Part of a small language model's weights.
Architecture: LayerNorm before each block, learned positions.
Training: a variant of SOAP for these matrices, 961M tokens, 3665 steps.
Each number is 128 + 24 x the weight over its row's rms, rounded and kept within 0 to 255. Layers, rows and columns count from 0. Numbers have three digits each. The size before them is the row's rms in percent of the matrix's.

# down: layer 2 MLP down (transposed), 2048x512, rms 0.138, rows 978-1024, columns 0-63
# up: layer 2 MLP up, 2048x512, rms 0.145, rows 979-1024, columns 0-63
down978 106:131154168129127103133110143120157114136148134158171106122124135139165103133086142150124118128143095133091204131126126164108167112117160131073119128108159115147157121103133127085127119078104100
up979 100:146143123138153147131097114134139112117172136090103139092133146154109092130059114134147128113158158151129110148175135122122142087131170091109113142146149125147117096097140066102164157138157122
down979 096:134116143134112111136086131121087090114143158099147138137130165111123109139097156128163134085170146046111107091130147136126169113164159141130143147142153118135123122128137131132110187137118076
up980 107:106134162166113141119128157135114158137152078174119116123094123178134138103113142133107113128166129107103128151133066111146109104142149127113147106155130121138106115124124125122126123121107107
down980 101:172075143115153134130163133135128146111094125084140072152130125117106150135146112118156115064125129116142123140092141124081120141093110113133116174121157123127146099112131128149128139149150123
up981 084:160104190106106170127116114101141108131093076142118070174122151124160139145105107114129150148113109126129131097071145104074122163179125088148095110165126137163113158145078111143137130089161122
down981 096:161136130132150122130112149117129142132129128132122131097099098110146117122096172149123128102138126130162107085152115111148147129118137153104158138166128117133152091130140121106115106141102122
up982 107:124130090102133158125113129149094184140140146134141132136097145181142145135129132131133132120154130159160175133105138115128125128131109120176168102145119138117116125135156132120147133101113082
down982 098:150090098119126087112128145120125130143089143139114143066138124126086125107074160111133117087073135137102129134071095086128127121118135158100122137121137120127103193125151152150135103124110148
up983 096:099142158107139140137150128148137127121136126110179148133160145172124148123132122047114155124085128173147145122132133161119160164158112130173127117183154164156104161136112151133127148111128104
down983 103:130126106157155181172121107143100083115107086119149094119155138123138121114145169146112135147123164106138165107152146138163127139133126090060133119130137104120162111141107114130154153130124158
up984 113:135158097147122112106119136170129084125137096162108099155133130098123148168123093181169167142111121144086127083148122142167097156134123119144182152144126115127158153111144144122132152099121122
down984 109:143168145166148131162124102113089111136106130100122134137143104144125126132172139092124126110145131141121114148149109108110119109109140078090132147124117123158111097119086125136177160135164153
up985 097:095065143129098105097159115094142093172106146099132128149145146118161145099169126101137113171085132104145156088152118128114130126180119138118127137123114152186101112103175175116114146125080096
down985 101:120158120110152128099143109115133154134118069104073117162142138165099135137099102126102124117119127100116135076145144135140176177183143149110191126133113131115151138106113126115117159089115160
up986 101:127078116134133126103132105127174093146079092102127184110090133111134125092159133112123127137131089130116112077121087158128166089157185136110132077144128165155125130122114124111133101138142122
down986 095:146179113139081127139174139063138146123150138124132095135138115144130113136109108169146114090117167116164155161133132132099100167098117137110118109124109096119113125113131158149137155137129119
up987 126:134139109127134125140127184114123111117152167136120169135106160121146093099110142098122113120118116128148148134119147124183113122103117128175188110114144112154131098118172117114159099121138132
down987 106:144164122105153134120101126116080119126128129139164120161158147141134197137066125158151137145125116144107129119109141110145116122174126135124138148114172134117163117093090106117116151145134125
up988 105:110160121130117148103102130135139123103115110130145173103105115086111138133134130103132157137112110077100153135099170104168131099125096142170085105143154130096124146131118134112163138120122137
down988 102:142108113101134116126117125138113105144153128124112060130161133142179115083139165156118117101081124131080149143114134131114120147135097129098182121131141102149146115129158142147133122166153109
up989 101:113174092141206130111154138118068128133106145129116118112127115134119150072148138156134147106121166139159176138157110088103129163109159131142118124113107160086157112139122144150129150099091118
down989 089:136158134171098099142150142115126116137141155164172104108154120113114168101120116141092078109161128146133126112145120127132088152121109090113125111150122117144108155157100141087125146153144140
up990 098:134105121159124136093181124108121110128150153136104146090150107141092163096091079129150110081153134083165127105104125119108126154078128091157094116136144156127095113134116087115129151092124124
down990 096:149113074160100144129163135119115117155103141139116119119098166113114144139130136138136149145122117148100178116146155124098147123165118108099158184141168122202108164140104136155119114158134168
up991 102:126125177147089131117142155142160096111070131134132120172121134158156107126101156138124149093101105155125145088121141115143137104126117145140096125162118130138097144131158147094163117097076126
down991 096:131128156120129140132112142141134146143143108136153170102114105095166105109120122154125144130148164125135104157097146194137123156086101163165155104116156117088149159166152086096142093119114130
up992 083:114142138100143094115175093159147127147146115155123091152129111141123108149129148118106128144155133130102144117105114087130163147135158113099103091096153129102058108103122137139133185101111142
down992 089:113123137159115112089111130104118145158125112084125111150135132144122122105114177139141150142132130134147134115141100157139172119138102159146105111115147136125093130135143145121117100121141146
up993 094:147149137064145074190108081092147112112174127149102178105135169125126134137157151158138124081135135092106163093144132132138150126166161109104094162119157130126138131131114141138166111137170096
down993 098:102158104129138112097195131154126144087139110156148110148108153139157062115126156131125164108065153154141088111145145157145110154087150139111140103160145124160174068119113107079139129141142154
up994 104:067124104106120141124168161109112150109108085089145112165155105157130106142135120120161154110082133131164114132126138098095109130102136141189147138138067128130170152118127119144138130080120131
down994 109:122093148106094136097132089145105135132104109157151112126126091117107140163163115153153106090101139122152116153109115098108131140091128105160138098136121133144114069097130146141130105101183135
up995 095:139095138116131161105115125113097117124168143142107156119117160189141130142144151158159127115151113127142078087112136144121150132145118126156123115114080105158121136121115115105140123156110134
down995 101:117117111111159114104124115085151168135120122146133121145110165106116146134112162106179124146147147119125122085140128154158155096132131129097150171128155144182136141156117117126156129159111119
up996 110:140087133103093163123094118104142123130122104147124141131148092148143123166125140148100095101135147131114113146146073097155125135148119139143144123073156139132202143136113132153147119146095145
down996 101:130154149115171142128126093133132132114158089101086154156161145177096100116105130140145118093120172141143156182140126139144146150150125136114108110130132127134123117119132132138147132127136120
up997 094:135110102153155137108140103076109143108153146125131144188133127099151155178157088134143162089136106202124128105086107137131108153144145105120142111097117106105117170120145168118116107121117147
down997 104:152141176143134104128142118181108151159148085157131119121144159172089149149129129103091118105182165142139125135147167080111127123113110107149099150128110097130135067136090108109106122131103097
up998 100:182096122140100146108158104156180105150120194152125125125113180103177134102104113143116103132096133110129127111104147170149114139082116152175112138177117161105133136147152155091156157120108139
down998 095:125116112163109147150137139114097154105142091126124109166122111113118100151140116131121103143135152133123141141114118106119103142219106116085149151094124097166120146105157064160127158141106114
up999 083:108191117114111127125151107102081109123175160120125105150096122126116159153067087140128110161148153087117149182101152148126120103137099158142135120122157106160152135144119119154134112121093126
down999 091:119099126147104133113161150111121140158117117113142150133099117111125118169165103145155130108097115139147133115153114121178154190127118136112141099119141118119103084114099127102100134164102133
up1000 093:116141137121149148117109090132158145122131095112133133093119138090129131088148154140110149156115118125131173108167145126122148185153169139133173102161107167135178142094124087172137129111094126
down1000 096:135118109142089103128130112142092100142137142117127122144093117118098146156107115098145143154104117151136149120075150119177132126162111103142141187126114119156109134100106137136149143121154104
up1001 101:156126137150106134103142152106178145122132129109160126118149153139124143140107144136144108125143152121129121112106159146099145174147134121095142104127178093110085142140137115145140131095167117
down1001 103:175102144137153112115120097142138132095133113174179121126103105121092140169122117120171112135090083135178113114116108145112125131102131132146146111201123095112099130119106097147107133120149143
up1002 133:160125100142127144158111116140119104145179137109170156109155178105147072104129176137091076138095119121153160102133135119093127083138086122124141128123097123161119144122114146105097157149117134
down1002 101:125153123163103090115139157143131143119069106136118158111084147142113134161163123133116114134114136132132087139141177132161140109142141151120132099131103153099156112136139116105148124136131137
up1003 090:106118134124089120113056136158105109156099107134131112135125124109146151098134202136134121105125136121121157143158048137063128134100144105113159179129080139100087111100127131129142131158089134
down1003 097:140115101109128125103125123110164106100138063092119162132155144154128139063111099127158135124122138146151118136132134128144141127109092137147113144094149116120133203142142128129149125109126126
up1004 094:132132138109081094137190128100102136139145127117135115109083095154088122148122139149108122133123156142128115106134140092133134153154171138124168133123146143170144142155124128142154131150139106
down1004 097:116118102079120126105149124100139086154142155127116130073142145115085128142104134140108115121161072142130187131136077160163172108113171150122120096126115176141152161126125112154155118130104121
up1005 100:147159120154109141137123102206112147129175104187088111136075147139129141159055085148138131177149127129160128106120103150103120130095167173085177114156122164096139128152133129096122116145139135
down1005 105:111120136145112179085177088098134167126099166137139097101125103169133103139096125168132089188132101119142135143113180130146140138152128163109120160134077120135126139165093128120141200178072154
up1006 187:167119123144153105082158138132101110145084132137135130103140134168072112118109115121135122145135111148113110082117084156127128165158158117120131110131146152139119088121166133154101114138079075
down1006 145:141095131125106173140113139128139116116114151120122120123089138152125111118126086143119091119106088084114140101141132099125100165132093143142097118114152146171087139153114134162107144093112110
up1007 124:142117146141111135164142130134145146130151169119144090123121134140089093156111162124091119112088108131165142146146104130140133054107138109128141107142100102134146112091163130124142118150108155
down1007 092:146151110104125172079103157161144106133130128150116091126170127111097169144121110131147139169161177107127119143129152166119158144087145151155153144111127121138116146144118119131134137150124088
up1008 092:127115092146117175126112122068101135098155105109117093134160096099112192151152147129065138132140141133121163151134192097116118099143117109160111122132124069150113155135086127127125184128124138
down1008 088:112100137152141139162080072153171155115112151109103167125169132128184094119088116134145116088126112134140125110126158141165144158124130115102117096126091116094100119073149141184074141073137149
up1009 092:142101088101163148181088069155136153119124140135134116110170134130128103134114110110119106140123085164097140145097157124124091111144113183167122132121129123087133112084089143153166148105150125
down1009 101:140130100098152148151115131129140138148131137168139147132140109116134092107125117099093143165130127131162133099143149117114142120134163115127123099100148097150154090177159115126140143178107121
up1010 095:128114162129147133157124142126095157138157111086116138129157153157129105132138093115104156144097153098144079092145111115168157108120125107132100153126133109164143098119139180100116151098097117
down1010 098:144148145110140106087133116158162105103176133148102137134125141082121123140134124127134140131129126144139172131055139117095140120137072118099108115128114099129099138078148170107150106109123124
up1011 098:165114216141144092156155149149128144144131146099094112123128105113145122104129133123121129167127136119088181097165094127095176152127134129159118110118136170146093155145092105140129107154103103
down1011 104:118178150098145148161114131130107161125137129148118169141119100160108123093132103156147156092133125173163164095147191103114152140087168105106150121167125148157134112170135167136087089120064133
up1012 097:136147141108151088101094094140095099140106128078128172150113095097174099144136106106129155119139105129146098103118118133130143123096119102114192129098105144109132125114113144144128112146153104
down1012 103:152119096098166147146138115157101172157106099150106107115119098096095162143146117151157119135163128150204129112130155140100115077095124109092144137166116138143149116120200147132138111163134139
up1013 088:095096136111161097109142162147148121110130131075096109173144124191133118121133138145099115145102157139160137124127144125142108125111113121123139119150138135142142165127138175064121144109104120
down1013 093:126133130176130120150127111125105160135094106141153169159111148112119098135128148182105118120091098159125144125127126138124129149130104132150139075127143098126155104140126162121133136142108124
up1014 099:115113113139133110130169132157149122143156112147116159111157103140101138157132164110134175136133183120118122122151132098096148144153144114110134131147140111129127092147107106157085134098153135
down1014 102:145129067120109088138135122107119087122097151171111115103135100122090128145083105090118127114106170137116125156091074108110139132127170145105092147156109117093154126114103120132121095132134167
up1015 109:145148124077136140117107085096123083135140111114100113102097155112158127138110159131134158112140095160120157117142133164127144126155136167123135120129160130109098146105165121141125105131153086
down1015 097:124078098135118103173133112126119080123128094086117148141111162143093094120096140126147146147139123149116128146111102115102131061103064142141089131105140111133136122117155133103163128155141143
up1016 096:133131160111128138144101121110108144157132123109125105145079155177176123134159167130100129116099077111132124121162113135148142119116125140113071134148114116137158146157087161129120101107125146
down1016 107:149141167146126099180107087078120180124127148105118100092079153124126128154130131101175120115135097148115063090140105081143122155095132111132145145113108138124130144174163125128156126089111138
up1017 098:155146123123113135113102125157133175073160121099128126166081118125126140141111117134149059111129127187118087109134105127113156098160157110076113139115149128149127114134102129144130145124136079
down1017 101:131100142165135142114124095113091136101143113122100163114155105161168148145125153121141133109122131125148141131145129135164140109134102127100151096140124108160101119077122176135094139111125122
up1018 106:142125110167148130131154111123112095147105153093127147096127119072137128098118134059182103130100108151101158070101131148076118117084117113134128064155129125160117140100163094127146164152132155
down1018 103:123129089121157100135127164107131129166131137132126109133141179134094143142164092157144099151145130182162113158128130077157147091164140130138111138111072172121113082109141173146107117147097121
up1019 086:109107156124108104118138144137149102142098129117130166120138089119138095116127081159150109118133167121124156136126140087116153134084145163113112122084131142159138084114150119130111134127162114
down1019 089:138138158157143097101098114088128108086134102094107117150132099128109134168146100155101132110081119125129119100129108094136142096108136168113082118129122157154135132124121053087124108153136173
up1020 102:140115145099118135135105103126116084121117156139115150130124134112123169109125059148115149120106105128121144079119127143124119104151103158157102141148127156110144131135086134131090152148118102
down1020 109:143165081129142121159148140121149105116132125155132123128112131130136129144145128145106114090120148154121147137150132114140141101132163139108125129166177136158148120109132129123132141127094100
up1021 103:128098083120139148146133091090112142142138138120113107092123112114166111078135138128144106130164119097179158101128145113152134105139118098111109117130122128095140079178115119112145120174143171
down1021 103:121160151160120096131175136172093164145156154135124157158152116144127188171140061104140120160157164134144121089128110167144125132156149084130117103081157116150096139113101157187127144134140157
up1022 110:090109180109105144128089104130125174149088110134151070122099135150102153100094149166143118129132131102111120105139132123113137166148147137131079154130108168145136154167086107098113100095101151
down1022 108:169114114145108139114122112111124103132142102143146083147135125137113158112108152114147074105099139117124166119094153113122109104124156118115130130122105107111105156145098162121117103162135115
up1023 099:163156092142137121125112138100135141131139142144102121154154095155136165122095138091109096094144167126076183102165156142133093146135089100153138158119132131138097142116132170144116098115113128
down1023 104:124167125110128149126133138114110129122100121128145131129130161143149139122152170045133152114144154148076145131116153108120144141096145077171123124144176135101091077125120157120158128138156125
up1024 082:191115113116146113174114146105071135115157114075159161106145174126142144114071190094136125095110129130119166146107147100160074155125141132085096130149119115123148142157119165132173130100151119
down1024 093:123131171135118099151138164142112130127116148156148181113070144121136138100141112138174158111137095121159120149084100109117120113095113157111094102141135122136110139156104141146125100114155122